Part of a small language model's weights: 44.4M parameters.
Each number is 128 + 24 x the weight over its row's rms, rounded and kept within 0 to 255. Layers, rows and columns count from 0. Numbers have three digits each. The size before them is the row's rms in percent of the matrix's.

# v: layer 5 attention value, 448x448, rms 0.0829, rows 104-152, columns 336-391
# o: layer 5 attention output (transposed), 448x448, rms 0.0748, rows 104-151, columns 336-391
# q: layer 5 attention query, 448x448, rms 0.08, rows 128-191, columns 336-391
# k: layer 5 attention key, 448x448, rms 0.0802, rows 128-191, columns 336-391
v104 104:132127126131077133154146160103149139150132087153101183139131085161120091160129187121142170144078150156110164143138073088107103116182112121129155143138143085131149108146
o104 093:066173174126119140167123129154111119120128152140111080099081150169127138100087070156133093142128132137115112111110165093192135137122146102129154164084131152130164130161
v105 098:137169109145119178148089126118085099158117149154156102166106144153165106124135123106151175125119109125112112132113151194102163120125113134082117117104153123058134100089
o105 092:137165106134125128109139094058117153095142127111118111118107148110148110096082130162112149117128135096146141101124122106126093162155144124111129155125097138153130102145
v106 095:138125151135169135083142122160132089150134105115101110079128115143136142157128189136129114146121145104129119103153085112115116136096089126086123134138111125136134097177
o106 089:129094144097123102132108126159083144110105122143161126140204106179143086133118129115131137148130120170130135132113132127112111106086136150146127145108140149156133142119
v107 100:128101122146149108169125103106157143164094114158112117116105130141117140086168121171136137108086128114130129147132122097127132104096133144141165124153150139135121129083
o107 093:151107107117150127124149146164147122102137104118119132108160154137129082122114133101101173118120124163145117103113134130169105133142115115134116149123100094129110138133
v108 097:111121125105122187132196127120119132118140093127106155137125131074129113102131148125170148126158152096119111116098127124133132097143116181106110124127141139124139126200
o108 095:133129097162090127150127163119112115142121141116146105077127114182092063133098155133091115145096188153177148147142099103125134144115157145119137130170152137092109139142
v109 104:087105114133114144147088146124119128119150136140049075134103142080110119106143165126092133148128079128118116119154082117098102123178125157154121097085162087144103143132
o109 098:087129153134108118127134116144129097136128079155176135111119137124154084098119116172109142164150176119126155089171127111171155129124136124134150108126136160116107120159
v110 096:104092145117103096161145120135097140130116128176146139157084065166166139162129129150146142127094138127137170134168136090134105124108152126116174145130132108105122098130
o110 094:130147150145131109101161133164140097136128156127143170140149147115151167109096127136145125100115129108144146147127133114112144122140106103141118144114137125139145139097
v111 096:100080130142112146118147137148122184129160098145098128156108138116093153103123132127128136100128103120156144129130100103112085092119122117145105135082154153105114081079
o111 091:131144125084119094111122080130137121124118141124182155145137125137160152165119135136154095136137135128121146108110155101174150114135135114147123137159133090118132168131
v112 103:139148106140129103102171158137123159150122187143104168107095076144138102109125087115129112132119116145133102132160162130132136137088113104131136145112122108097103097113
o112 096:104153087139132124173121189175115144105116109131122065103157142118129110145160151101144150105134081164141168121121188121160121102117124105210114134101128160144090157142
v113 110:129168125127136153084175130168104130149089138134147121107161141181129146171107094096163099159082121135164140143162124168151175128160140132112083129137099171096110122110
o113 098:143137126055144116134076134138152130115156100089130141145102148138120135105136112154107155115118161151122151153101136147128134118129134124110140104129126104057115105152
v114 103:113103154148073138147143151130134101116120158136134099154085115146171131091099174126109112108119126107131133100093098102080116090128134131142103158150109146122158129085
o114 094:120144163140151152148150099118171113127107118137164139130133171136140099148112145137135106113132127142130117154135139130151155139108142164119132149127125143090123073127
v115 100:112134146113088139119112107129124151136097103100127130100099129133125154145094137144132101144184095073135087125106080078139115154171102107143151134111111140122154142124
o115 099:152165146143116157134098183117093099109162203099167115134127126076143124105155154131115116084066170149114115103106118153151113119071130128110111150130147155121116087116
v116 092:110123132148117135155135152133125096153146149117116156124119114151105149138111153145159099136140139113162118157099138151132179135177154103097153115165152119104116176165
o116 087:151140136149111079105128147122169141142113123123158108116153143124170129162154134183134139078143149120120152137164155140140082134128101119122124114145127134105128092148
v117 097:098128159118104115097108100135148142136111116106140116162128134128167133133136141124082088181157123109146147083112149130147108144111098126118083115094155125131105121121
o117 092:145164155168130182140171148099123136120201085148135150145127122187040103128119113121180137079134188092131091160118099110105105122109120122162160143144123149165142141097
v118 100:138124110123158112116130106114157140103117095121129151132149137163150121141132108142133103171180127125131126094101106165103087140081141114154138136147140156125118077125
o118 094:103097136142079141134120143105139168120103181091144084137124164137117140113127173115106115078100164126134110158142123097149165104178158152129107151089108103127162149108
v119 101:096107150118122134128085111103104173191085128113113121131124174102141137125166118112131132095109106114124112122132132068144132105126156138132129166127133135126102177168
o119 095:120102115157144145136131167145144166109101152146112132127150117133140168149120161161136103108135165188119117118167111123106116133106156143136109099127093128114143142155
v120 099:122095115130150117125083128134193154133107126150102099119106094104097127119121104126117146120132134135116110131100116153142122098156167146154091093088114119125128111143
o120 095:120104160140170133100096130154103168145129141109110133129132166081145110092142078130145098141141126115126141123145150059104142144133167140157154190175124132184109130112
v121 097:096153136116073129122089123148082126146123135110083123113120144114125091145127146109157128144127075128138117114144127166138117135129118130170178108093094101153119112155
o121 094:153191134193122168171141123150109130172102160110109150169113099104133094118135096135144114144168154153132146090137108099182120140113094106137125135122164147107105133118
v122 104:157139152117143162140137100122126059127105120156139126167159128161114169160115072143137185145107144128099118110138142160125122141124154107104118138112135140163141116154
o122 096:136139112158140140112109112096153137125156109097138149157110091171133128128145130090134132121116106104151065119067092111114140134195096142143124121171098114148094128113
v123 095:152118120119096110138128132125163133120116117149136108123161106106136132148113143100149108146108165135117095117114111173160114135116129167154126170180127152078147125144
o123 095:139126142115078161102152126075078117126133114117110164080115109108098100075104117137148165142143085132110118115130117153151086081097101135115133145154133127134149131090
v124 093:123135107140127138101122156192139150152122160093188114193108101098138134158117123118123147136165148114136133124122133118134055122105128123101101161140138097117134078143
o124 088:095143093119124105078139152086136132137080167166143099067123132137161125139135093140159109114093149193138118070111101126176165159102167165133130111142155153102124138143
v125 093:138138126146131180145144182134132118128127135123130154162122143146146127129101165151110148108135138127128119111138119150068106142129106103172110150116108103104140123162
o125 091:096164060138124084100076134138113068178114152109137132100116074091099101103117116145134139166122158148145096133101110141150110118113115140124187109136108140114104127092
v126 087:102130110102150095150097133139122094097110148137143129141130129145159123148104102136156138122113122129162141120099151111135157112129136130133132119135148104097130142119
o126 086:160068125162108097129115067150146152153169108139138126138083113152129150106096127111143113126109146135139153146153131144117123200174137146079177174136122102143123164125
v127 099:089134111099175133116138173149170128137113100114137130137113125118112091133132134126147135115101097098116139152092126118152132139167137111106129133128122153120146160072
o127 092:173111132100139131135149121132095164153156175100143108074159108101100153143126142139113097149145157179143130120097162117131102098142115158113132157068123156143100094136
q128 102:133123120192162133120134115121104118153121144147173102154134109174081137102088106104108111118117106138113128123149134117109175126124142105153140077109119137097172110169
k128 102:088139098153111138118120138098111142097122122137100128165173118150094137146122110118123129155133106123121113092161151123159115099133116112122158142114150109115127158129
q129 116:128117144123099122161102153131110155117099107109119106123164139156121148155125122092153145149140139156142107105188147149065098138135095134097133109158148130157082106110
k129 101:142128092158145133155141142113107110104136099116108101120136137109146132114138136122129146141145133143124158135132159123091128111093166127158166180168129146132127121134
q130 091:133121097147158138104104161147150136134129163085114113136109106139125116111092134073111120090096118142135110157151142107140171138083149129142140139086146150129087131165
k130 093:151113111146135145103111144150128128097109125121115128089189142128154128157115159144121084112112159120118077160107159143117114194136132139117138124093168136113049170128
q131 104:126166121124159103152083130137140146126121141108109132168125163150171187115113128133143152164151115168111177131131073180144121192120095116107163099115112083125144089127
k131 102:115120120125103117138116117164118144118138073110131111100165097147141118110096141087155111134131141139127113077141119145156110134118115124159135128140136117116126133098
q132 106:102140141137148103147115114157170099140113127132072184109142138160127136086157149149147111156123138104136132163132142126113122154103128136135120104124093114150129107111
k132 105:143104141173139168110123147136162096109103102166082158164109108155159117068121144149158162162158133126148120144122131116151112168140134122140110176151113110118112109121
q133 112:138150156156098133100145152147160167065141164106122130129092118112142139139124108120118079129135138144134092088144117106128152097115115138145115123096093116087121114122
k133 098:179125136156154104134062140149151133165142168109117114096140109132153094161108106102146147115095117128105130103113145145145121127108149133094081085146104114087112114177
q134 099:173097109138125189122146097102150102162109116123167160127142129134114135105137129109098147177140151115114097137172134129087106087128144104106141127180125137123159121119
k134 096:146141113114136156124107101150138100135171171123120124110100118186159142116159149119094156112126136093131088156174121163104162121134088125139106105080140125116124159106
q135 101:098103089194107155111116039106127140140146142102148125147107086181069095123146190125129149129138129082149079151124146087143101135120131134153144151156129066130111122114
k135 096:131110142151106157159124098146100118119135138109130152105112090165096129133102120135137172155101157119115099107102113120123145139100103147136162108128098105145165128125
q136 105:125144105169129153126120145141163147124104151106100115122139148105165165119128138136113138143103126134166102143124122100112118150145135135131141119118171124110102138112
k136 100:137136111166117119109080101156159131164113159154153124129120150105118144119130129151157091112121160133124076128093149131094148156107134136129126119143180105169128145128
q137 102:195150105130137104163175106150157136152079092122090131152150129122150119123131125134131154139106109117162119139139167140165142164111166153131130168091150119142129151136
k137 101:138080105103127134150181103095108103094078129089118119103099138129162126091086135121122080139117097125118118170154093119127168158110154129150147102087109125124135117154
q138 103:123179132131088134132082150141148116143088135141113123124108137089080156131151152082117187145129175109165118140119120146121115155147122116127175127154121188105110134131
k138 104:129127125162099131119113093133127115120129137106101072127113158105125113115135105087161119113133115130134118128113149162114126110158092095134131118121168132123131107148
q139 102:114151206110129138128136099110088128093173141160137123127168124160165142088130144161149137134095129069114103096106101145145132118151098119129121127118121145128133097130
k139 099:105106113165117145119126138081126106134131174137125125101128114155133141144061194150073184097140160123093164131138114123135094102143114165138139145082183138143071145102
q140 096:123145112090133121090158098156111140127122134138113146146132159106120161115141148107069139168098151147139110113125136127116171142121186154136112164126146124119124094168
k140 096:159116148123102108166094137156176134133129130196110114166123132112130163072147105137107073133136153118133082113123118166142159110147134172100159105109160125155127162152
q141 098:129121149138136147121075143142129166095128089139142115091152118139088167109157117103156117070129099080135151145125136117125117148166130129131102145131072180152154130156
k141 101:112105137130105181107089141113079146058153090144117138135109147140140143144131102095118106106115119103119113130046118087104128116150135115121106160090130119152121143100
q142 108:170176098187117077156147102129097118122122111151102142138133175145169064141163105155118124158119117146143129086134147115136182143123136131125125184126178088118133122055
k142 106:125119079158160153121118117078147144148148089092117121095101170161144106126174152132123161096151159114066158162114109123125127137149166124142140157128158106103128118102
q143 112:117156151121108120138131121136117091126147118124120127178140123144115133103163101127148122144132137142124123103143118141159118114117093121133145134100121114104120130110
k143 099:133151133193135155129166143119120079115158124098134142130162137157148110165136108145111163087163140113133127088130157136127134115126138093127107184115125137140122128129
q144 109:122118083150133116131130099109120120148089117137134197133115117144108084109128138117094140112131138092105148193142118160100098127109099120166114108149067142171164131145
k144 094:111145086123107112092114115134130122129107126093143140121122070129103088169121115087086111113155153130105116150141104162131086112168145150130128148126137106134143115158
q145 101:091143127123148144070091130113079158123144128139141091135162109133148107103138134113144146143137139108116120095120081138150146110162151113084121072098123089127179116123
k145 101:096135159146155130065119092128109109123133098098112085118178114114113105111131147106120143112133177108107146134098139136126130151128118105108143155136151133125127161169
q146 101:121127153102135174123119140144104125132149129127091096102115137087104138111110147144103129085222102109066171086103095134110131135128100144145124109119142178147121165131
k146 097:146137175128145137155111150159128127127130089149100121148154147122127143119106123117192182078126183156129140130098132117129101097133102158119140151176088164119113125128
q147 112:113140086126133104161133110140117126165107085130142148084131135146178168149098140121130171152119179105115151163103191154107153102149118136165112165149138119134135139146
k147 090:107172109163131132141131133195117142157108118098108097132121172145173138151149120149110128120120142100121154112131101138140171132158094074131095092104142101168146129131
q148 112:090175121156133143131131144135105101094115146120099112158092133118141057141116120127181121067096076108099128110126152077165119122141092100137147134118132103133086101112
k148 100:153137091169138103121114167076140131123110147119147134139114110070093142112114097124130147138145179106115162129119110119106100107145086156155129128119126130163115136084
q149 100:121128099081138133135141077092158128144134168115130130096099160090126091111135101123178151158136104088113136136084117179066140096120038087125098107127130139156108148106
k149 103:162117130091135119128137097074157100144098137120153122089127159143114124112175130125166169150109140146140131147115082157117132140125121094136142113114114141130103093095
q150 101:112105135114138151134100114096139111117140136111114098144153142084150127129081142155134118137135141114108127138145148085115134136146116083102104089115127133102103129096
k150 105:131118179142148119144133128147122137125116109136118128101100163130100117155115135107128148129139130086136146156100202118120114121135126166110140126152148151165120160140
q151 101:110114139130106113099117108111164120172145123135147092098165129134114145131115162147136124124130125128166118138117129133147159118142126073145083108147127115134136115162
k151 101:094113133126108098080142125107159126155173111161122083106103128133119137123112119143186142099135126095122106106147132168092136103086083085150159125124123128142112150136
q152 103:151141116139117140171093124118111129150131158142111113141159150149099100130052145116159106131104162144107125091116093127120176122172111115131153146119168165122129146116
k152 101:131082121115105125152122077097108190124146091143113112092107176135090155117102170126151106113140148106136113154116068110128101121080089129100162127145131146093126122135
q153 098:132088137107142101107102118160141098131097083092130120133115117124084127100145153156120129121136117109113146158123146127155147155096089108146121088131143137160135111114
k153 096:101127125103126161144093102150151111123144065152125136134144128155179143126174109150121121167133120104099123185139162155114144160150122154112111139087085154166141115122
q154 102:131107151093119118148109107122112106148130137147143114087096126131150120134136180108129132134128071106155123162120119160130135133140131071159125109165102116134138126168
k154 103:172114138128142111122096130152139114091164120110160155085139135126110139160121133117125123133112106153117157162170109108134156135096104113098085155091148117140162132136
q155 103:104120104100134130118113124116117146149112129128166138112130165134150102113110145095107131136103110129089148141109095153085147161163110120134131102165109111122173097120
k155 099:132122139127135111134088130150124105075098118143120156105133159106111166091127060155150154131134138089176103131095134170138109130149142141163147088081127151120164143122
q156 101:111157096121123125161130070127130133142134131122143150121156113136160139120124199119126121125090097096158127133141133153131177132117109148131132114160130141138111147140
k156 092:133148135167106144113125080139123109122086108111164141115121101103190132159139133130134117130112149142126088120190103083148131131154080136162141103119133127130128185079
q157 101:130142105145166159144112136114139105125119134105177169094121136110127142105144103145127189137157181159101099176093131133155101191121105112126125121164161102144137121099
k157 102:163118120158144105094110156122089073095140131139162128095135117112134079076117125092104164123139110093145151157141121123091121143142136096131107132143160127145170115119
q158 106:090134128104142128132118114150154101107128084124133130082111127147104156142133112136169108174112164119113124105141101112107144096129130142130156084106128166104124146109
k158 097:134151121096143146149115114112111128163121155174134121102112121173152136156107158149102141115149098096128095135131133169118110094137118131117149100154150126151132159148
q159 104:083080103159109116141144133125126110106132131081141125110105116133136155133104107164112101109098148085127145133112138113140144112155164134125155106086131165120134147117
k159 092:105123130101104161150147125136104106137075102090104154124067125141132119112138114164099118100150104156157144133101104093126109128136133119101139105121106103135153083131
q160 102:156109126151139119154180118136153142147143112124092162177179085113164121150166122107120137131133122127136164156127106128076150127161137123143133166131131096113156134173
k160 103:198155146129165114150133141130104107130125123154104139163164090096128128133159112146086099112120118110132134115145083141099067125170169106135141168134150145117116115120
q161 107:170165156120143133103149082161119133088143125169134084142100144157115118150142134168167120135155091077124110146104111144076145120109157085111122120158124145124116106114
k161 100:140157124133140100103147120152128144135125136123139169149137164154140167138165120123120142122134122150131138134111131154153105146120138110119101150143101147085119124081
q162 102:097148120122117117142119150116125109123167105164129099129117121115157139121132132135089129158074138111128125138124084096184141132154116145135160147152178115126132119143
k162 096:120210147128123108135114107125136122122143128159133105080098143138176121138123124180085136142116167101136135133121100166086110120147150102116134081108144079144145112135
q163 103:074088083118133138144115098109136133155171115158135116119088141132138139150082136143127129123135148099106167125159130124103150143178127123132121119154141170166115149132
k163 099:124093157148121104136119140110149142132113129175128069159084138150088143152128133189139105114136174161130176131100135111151153134064129110089096129122124146156122111106
q164 101:165111137127121095139160120156144128121157115135120166121109156168153106121084086167105116114104104163133132110174099153121183112159103143142109158140152137115150136134
k164 102:140153139176142111101157155146155125122157122145176109151092136197166118154146113121117166133126096122123127133123135169127108131109131149133103107141142125118159185109
q165 100:128110134134136121132152148104092154091082142160145153106139195146169133126133163195135171098120129151149114120104116138098148116135114127144155160135107132140133151132
k165 100:127107147147133147145122094093077134119135132133108154078100148087116164102112144122123126156121123186109178136145128125136116139124110134150138146134116102151127099114
q166 097:129180131097132098124140123125109143098130139120132113123146133147088136126168124154169151128158106163106135109117125112126154092141110128119138124144134134097136124124
k166 093:143176120144106152115073109125172128133103127087120131160095116120110130106114129135121160144125157152148145153162131155124153126119117111100142091137130149161155105102
q167 107:155091113135136120080185180156101135136161110123190135136145098137137122139098139147105154092134156137133124127070161104105172131145096100122080120089145099118127129117
k167 098:187104113063162178094161141113129127103107128116163104109111166136157133118153093193086148097137131140142182114121164086142122139166134086125079122130118116088134159108
q168 103:133119115125085113116119114091116109136116107132089144094106110125117112116133144154099110151098137119131163138168111109116163117126114144130152105145107177144121115165
k168 094:114161134152060135089121130121111132130121081164089121128138114168103145169129142106162075151122103131167175110158104109131137062124104132117104086115156196171099124158
q169 108:118139120102135104095110110083141156126165128108092142109182120128137160159103115114162159157150118130107186111153129141125156141161116131104134117107155130141112097118
k169 105:069130137146147137142099113094187170094121101082054106128169151169135144111155151078122129117152121092146136077101148127116119102118093100089106134120132121146132129131
q170 093:143157166139107187162128138172173136112155146110136113179080079160139176113140127119141103103138134128138099141127111128132128126135090130140140164121113133119095119102
k170 096:109100155130109117158111128122128137119162114153123123109135112126141163140121173087157095107091176089090136105161132112092150149150114151100212092150086112136113087098
q171 110:123138138154138161153103148096142157133131167146138120083103090119143103156116126141163153117143173107138144124116161158118114144112069093105124137103142140139091187114
k171 100:175133103134150089105113123134106131133109127085101108139103127088134128106102140110162157092115088150108135142105117121181097124109135106122149111123119126122136142121
q172 093:135117148121148090105156115131180190191118107097122140157084142136152090127122127160120106138114109105085129139127152110174104127101127093081130162132106144120131106116
k172 099:119107144165127105136132138130181152142146138115134163079114161198098090150106155131134116117127147090159124134141121140102119148133144177144121160136146106123128130137
q173 108:126159183108125124140077145073165119160108144124107119151127068133151108114176137121139169146107159171120109105164163159177107095133125131123155117118149110140100147099
k173 103:187157168128097134113133139147169140136150117101115123095119136109159128108151126115131112102113139094148130126136133130106178120093103094113154132118146119152136110144
q174 096:108134125093145146155053095136116144107130150130133139136116137112102148089138123122171107122145152086130154166125070119133112106080109122132093146122140151128112168133
k174 093:127110141126120136141096119124142125126125111124149128122157135110124093096116165093136112141157158107115102123108163110095124157103163128136084109103136150139117129149
q175 096:099130104084149133134104105135122153108134136135111094111141112132131154153096107128102151121051142115123182110094128131119141110101121127089079146143107146115148157163
k175 091:127149103143121111128072079152130124168182182091129109108112086124114135112087142122124103100135112146116156103124122127147121134120144102165156112094104101155142141144
q176 109:131137134153130122132105129150134143101130119174113128109115151114102108085118095118161125133157109100103084076145155134110160170161131099141125144100118090143165136103
k176 101:121134115090158195102110127134117136116150177138097152137108123130055148092151119128162124139126129114116109115148086113108108126110138109101138098150107076145156153119
q177 106:139110116118158144149109143103145110135111115102159102121140136146122086124126102116120144130085115135122173103145126127091165114107143116113093113164115139092153114158
k177 105:130130110111165140127125153153113117105111086124100129112165090142124127138130119118108116133165166128146115152081130129149157167135130108163116117145108086093161147079
q178 109:152153121190119115116180128131141110144121110156137077146159103131131118123090136081164115129190134122118117139132124130115152142140080145129144106134099134116139126114
k178 106:185151121187125117131158148122137106118128190146093090102108089154124141125124140100150129120111133155156116099122143102144129145115102100160116116138121090155121143091
q179 100:134089111118126148091136125103128127145121133161078162126117138127124119154125098152144138118117125130172107109134107176129110079113119142119124147135122125120141125145
k179 094:098151122157133127164088109107135137108108114152169174142140151151186134148132113155102082137094147139107115143130138208124118129129119120108118136106172103122148128145
q180 107:105090124086119150130139141134146136153132114099159097135088140108095082150084089147136124145098139107128193148119132093132162153127133137157086179142123100164196111111
k180 100:134123132167128139079123107123140141117124170132125140122140129135153126113131142132152092140118140099117137141129108137094120137136150091120093117151090125141150096091
q181 105:126125098090137174102119156167152135130143118111153141117132149150148111110084125100100115132111140167140123091150116096145152139145107151124114175138077161133158176145
k181 100:135126099129126154098107162139153105123182128134080178133146114147110125085112156120151134125069168155124128151150148092110103092127103128120158123173124129078143138111
q182 108:184179148080134112145159084146136150101138100130126122166115111121128124156138114120130132137154151134151103081150072117124120138114142135142118128101117157123130131109
k182 104:148132132101126154147101149141144138104124123105147122152110157100109124126128150128168100108119092137182132131108120107106118155098106104131119098141128112129107119110
q183 096:129091152136154117126126136102136088176102190095105074149128147140111144100148117153179122090120115113127155129106141169106119126130121134132117151135161147125130134140
k183 094:161125131080154151143099134145156142137099135138110167137118118143113158134130128131129166163085081121167158151138129142151130132115154111111103182153135116128124109121
q184 094:142130123129113140161112139163145104106117134113165128141151107162124119155095104093102130140139130115130135159134136118133145123101095107157136108118125150093131153119
k184 095:104163105103122147121078141160129132109175123140146132099182138120138133173104100084143143176098158132117103156146136089149154141145165137113120131116119166098135154161
q185 097:168151141111149141128113130162118078152175148160071128115129105102158181135090137155103114112095102118118134151087141145162124088110139141129105151089114092116141191105
k185 097:135109145101161103142124090130124118140117121092169122105104166124121173121107120167125088142134125161132097128167132130136130169098124118108109133103083117142142157143
q186 089:127101110139122148107146143149161127136093131150136129174101125183157122108093128099123157111128126115155129089107142131086154096131130116132103132101150124128139141160
k186 089:128109094154132094159164117097087146086129125106113117156131130125135180151130122146109120128127130147127103119129091105140107179144136125116163112156090125095104148155
q187 097:152075122159106138155129149156152107137145135141155123118121141151119094156126120109092115163107086196105125149122128115142155081152135132140175177126134156103113119139
k187 093:121086123131099141164135116112194054116120127089120110100101120122153160153118113077080072102101165148140139167126111121144124131126088123103146131129146103121116133116
q188 105:144114182153147108118158152145164144085177108114119153195158102115139142086128131197149127148137151109100077125142110090136112153123133128113180104104143079105127153139
k188 098:157148112116119114144119144108165153158101109149156142162110085141150099108123139058120119122142119102125094162117138133170107116144174139115100154105123111175119118167
q189 102:130124151148155134133088145162106112120128150131075110142147120163121128177131155159135078112124091154133100114162114167134086128143106131148096119136141094126119117119
k189 096:130157144105117110148166126153132155097108116116133110152130125146131122118141162154184109155122132137144139092169097136168117129136106128160165084126115102106145126165
q190 105:142130131151117110144113087109108171092172118117138131116145138129149098128122115119166132116119095158117114142121152124130131141097068116115099088109176109175159103096
k190 098:115109147110110149130128131125099160136148123135147135160106142141098116147148155154164134101108119125100108105157117109126113173146140149121135138145169129121133114121
q191 108:142149164087137159102131139134168133128117139123147106135154131144157156168129128147139169158095127145123109119147131099160138132101165100123155100099144118082126122099
k191 098:089128150118127154110102099101136156131169153122086112108112113117167136142137094141073059070109112093117135175142103138146119151144148149088122125141128157109113130094
v128 113:105145155137116155139165109125104063135134104106155129166117131148167172156104156164107116151073146101133165132147106119098183167118079110126069114111132135136114127101
o128 102:122136120094144080149119103133085186106124117122125129181147151131116169105133128112178149172142136147142115095097119113138120150127149132130194158132154106133082136159
v129 115:136127163163101115138132141161165160085150112094136138145126157150161070094122149138157158153129125111135131129077110108085111080135132122107122106139159128113107158077
o129 104:137113120092168113167129110094124077142164127162132127138101135133126151161109074121094104109126106162167139133162139138153123141143107132094177186121091121102120134125
v130 105:215124143138072114068127105119129121124139123156166157079089080114115139108150096119129136115117147148115134152131125149123150132166120113127141135129119103164143070185
o130 097:066096103103122160172154161136157161106116145113103127119096118107127075153127148162127150125143139111073117116134147097134133096067122125099106095118131094122129148127
v131 115:113104080147114105124121133112149130155125104143114110135128099112194126155123145154139114096180076109119108137140085129191146143142124157086135161162115149115117139153
o131 103:172124170145145136106122136141143134123149176127155094095122130096092137152146138151165138120117148146117160084163144116101090123118114127158105100098155116137133120121
v132 120:134132131128115132116107043157121185162108162141138137128115149101187127130100121133131157086157094132121116097103137088147196168151144113126126125110160124078159129142
o132 104:111121159126147133160167146142113113124142092139150126128145139155128137195118095150113095159136117130107163129151102106144125140080123149148147120078121120167125134148
v133 112:127145088104126141128162115076094121121144122128124165127098135141156135113123105105144134102136135102140142139152082131119117178113126113115130118122145142112134136147
o133 104:112129164118155124132141151135156144131163133162118112155152134150138162131102160129104124173134107122119076116136142113153161101102147083121156113088136105100150153164
v134 106:131147072131098092120137131092108117111121176148068153114094168109104101115102120109113144088118083120112168137126155111134099112163122143149144105101143122135164130173
o134 097:094150125106117155080115157126160138097118153122136043142108113113119160136090105147114119158106127124113149102099107101164133104100152103063107132144114106128104117120
v135 119:154132113138140142118149154119112159145122116111132123121151100164112126113124146118158110094155154093131109089114113164130128111120155111190142169072075115130158133132
o135 098:144140129097150107161109161147153152122099183154134111110132165121144109110116144156087119154135101086140194157152152157140120137130133078095101105129185107155120100107
v136 115:148116090144160097119129116130128116105163182124097166149086119115125116131068118172163136106104085074135126130091079120130104106146102095148114126122153130130118107135
o136 105:136147177099115159133171139102128112120150119153170117110130124126127147164149132108160155129145130117115111102135148098157160107151130169110119155123098103103166137085
v137 108:124095106122135130148135099131135120106106105143171142090152155156148129151173088137135138142093132122155117124147132148091124119095141103125106154134138134131137111148
o137 100:164163108130114131119152143171138136115089149101132141124097132138123125133106137109137175120124118115078102156129160162128137121153139149183114110165131136150123132103
v138 109:104128154180115131143134163069136138099123110129141095116100136157158134110148130125137108163162084152120066101152057123095162143111151130117136132117162155129113157140
o138 102:145136139122138139154123126154160150091114116115115132145127123158174131137117119168149151107099145161140133143111099186183120146107095134118137126146125127111137101102
v139 126:163131141134136099120140106122107186110145110144086117112128130130124098116142146115143124131169128129153111160139166085150117116155113124153111143141108126119101155176
o139 108:141082092175129134097139115085140068158128122130092117142112137124138114149117135128131118138097099108118131132102143092131144115096154085115125125133163108106126114147
v140 115:157121115096078128117165127134118130171148133098137111191175131141134078133131148152115114092109127092144120144137125125118108137127096152154138117158132116070128124178
o140 101:141126109111104125111126144132123163115147100145086108128159105086119132159095135061180152146128136141122101105152145108119152129120126135109144106125143143108117121130
v141 124:076143131114176100151128140133174124150122138107151157112142132132123137153095120149141154145161107145173143152148146078151133137111117140153126111091130114154156096130
o141 105:167126126126128191120101114152103097111155135150139143106168120103149127108145121129136186128120165103118096137075157104100097128142107169143132092138110132176128146127
v142 118:180139098105130100157131107111111150120111115156143111114098088132121122114083136133150189124147155139104107131074139141159103088065138111120126106112107076117161163152
o142 105:133116123124111189097118130115155101137144088136172144127130083118100146123150161095117128165133155084125132145118085100117118104139089162164123131114097137150119114159
v143 119:118129161159128181177127142095123137092147140119114148113096097123151144154132109153122120120126180114126121174097147091071103148122137090163133151117090148154146135096
o143 106:168143120073123129088113148137097137145099098124155081131138134108103125111153150150156138092116132164128125131183134170146112146157161171094118138111144145097135093154
v144 124:169133167185152128114124136132104167139053145175121131125147129126125121111129140116130111123126124126139084102069130131094108164096150121121168114145169126128105108132
o144 106:124131144156114108117130143138143101096110093111143144159152160111102113132110135122100098089134054130112192168156063103125165099135142111128107161115093096129117140146
v145 117:128148122118151129119118116177148121172139117131117147097133151160104101146145106108114112089152148137107108113169121137195159088124112143154116138187128128124145124151
o145 106:166128148139086105145085158096119124194107134143117118119137093166130203137174136152149101161112148069115129137134126129109152139120132081113144123132107115108089134146
v146 107:109107147092109130167149148089126134134094085108123120157130134148126153110132109126158139137094157120145152117115121087093116143130144124136119109124155143143137138141
o146 103:138113099145152106135167129145110161117116154168103161128093117165110127093122080103127103088126104142109145154161146156084091123062146135099100133104146117106142131128
v147 112:134095131133113111155161114166122107142196160082138118102164141117146116155145149140170170067123121102157122133123106115125110155158145129138164119139145149114121147113
o147 099:125103111105111113101146130128130122136111107165128085128130141127098083105118138155093162125127109128151159139113163134163132071141072095156111151103127154126099108131
v148 116:129159166131103124102119124097128123097117132098101130126122142153163142142157145145086114136148175135135114120160137162119142121148094137119152125114123115143105120133
o148 102:155142104131115134116131103140156143141130109137133109150110108113159084145135136114153108143118161145112132129113138137137144106102131121141098136145144133108111162152
v149 121:049140101130117131137086117141144138138114077100121148108152147167110124121133131159146088096131130116131132172164113147165158131102123128136144108103141123075141159154
o149 103:172142146135148126136136124097106142140148134147169093177112103127178137109111114126162129113126146127149078126140132088157110159145166107132141089127150094170163094092
v150 107:156115103141123078066152115165162144131146136162122104123169132120150107116168101105166120128131172110143120127131120135135107135156131129108132113158157134138117127126
o150 099:140108091187126121164196142129140134157146113123155101155118140167166134136124152164102145132102100174141146133111125090106140105142133110091187141121095076107110139129
v151 106:094142150139143104117140164134099155200138111126114111134132179120121140105140119133143152104092109126115103115141122156157116093103118110167134109080142179153140147129
o151 099:183126146138101154120145130139164151124086134147114132132130112156142126126139126102088143134114102174130126097117122102100119129105117123118118121133112106108163127142
v152 111:112111111092105103166121066159130132137113115101166074144120148144129150131175136128138127138159130107098150114117139120063153125129133163136108134093122104130117078136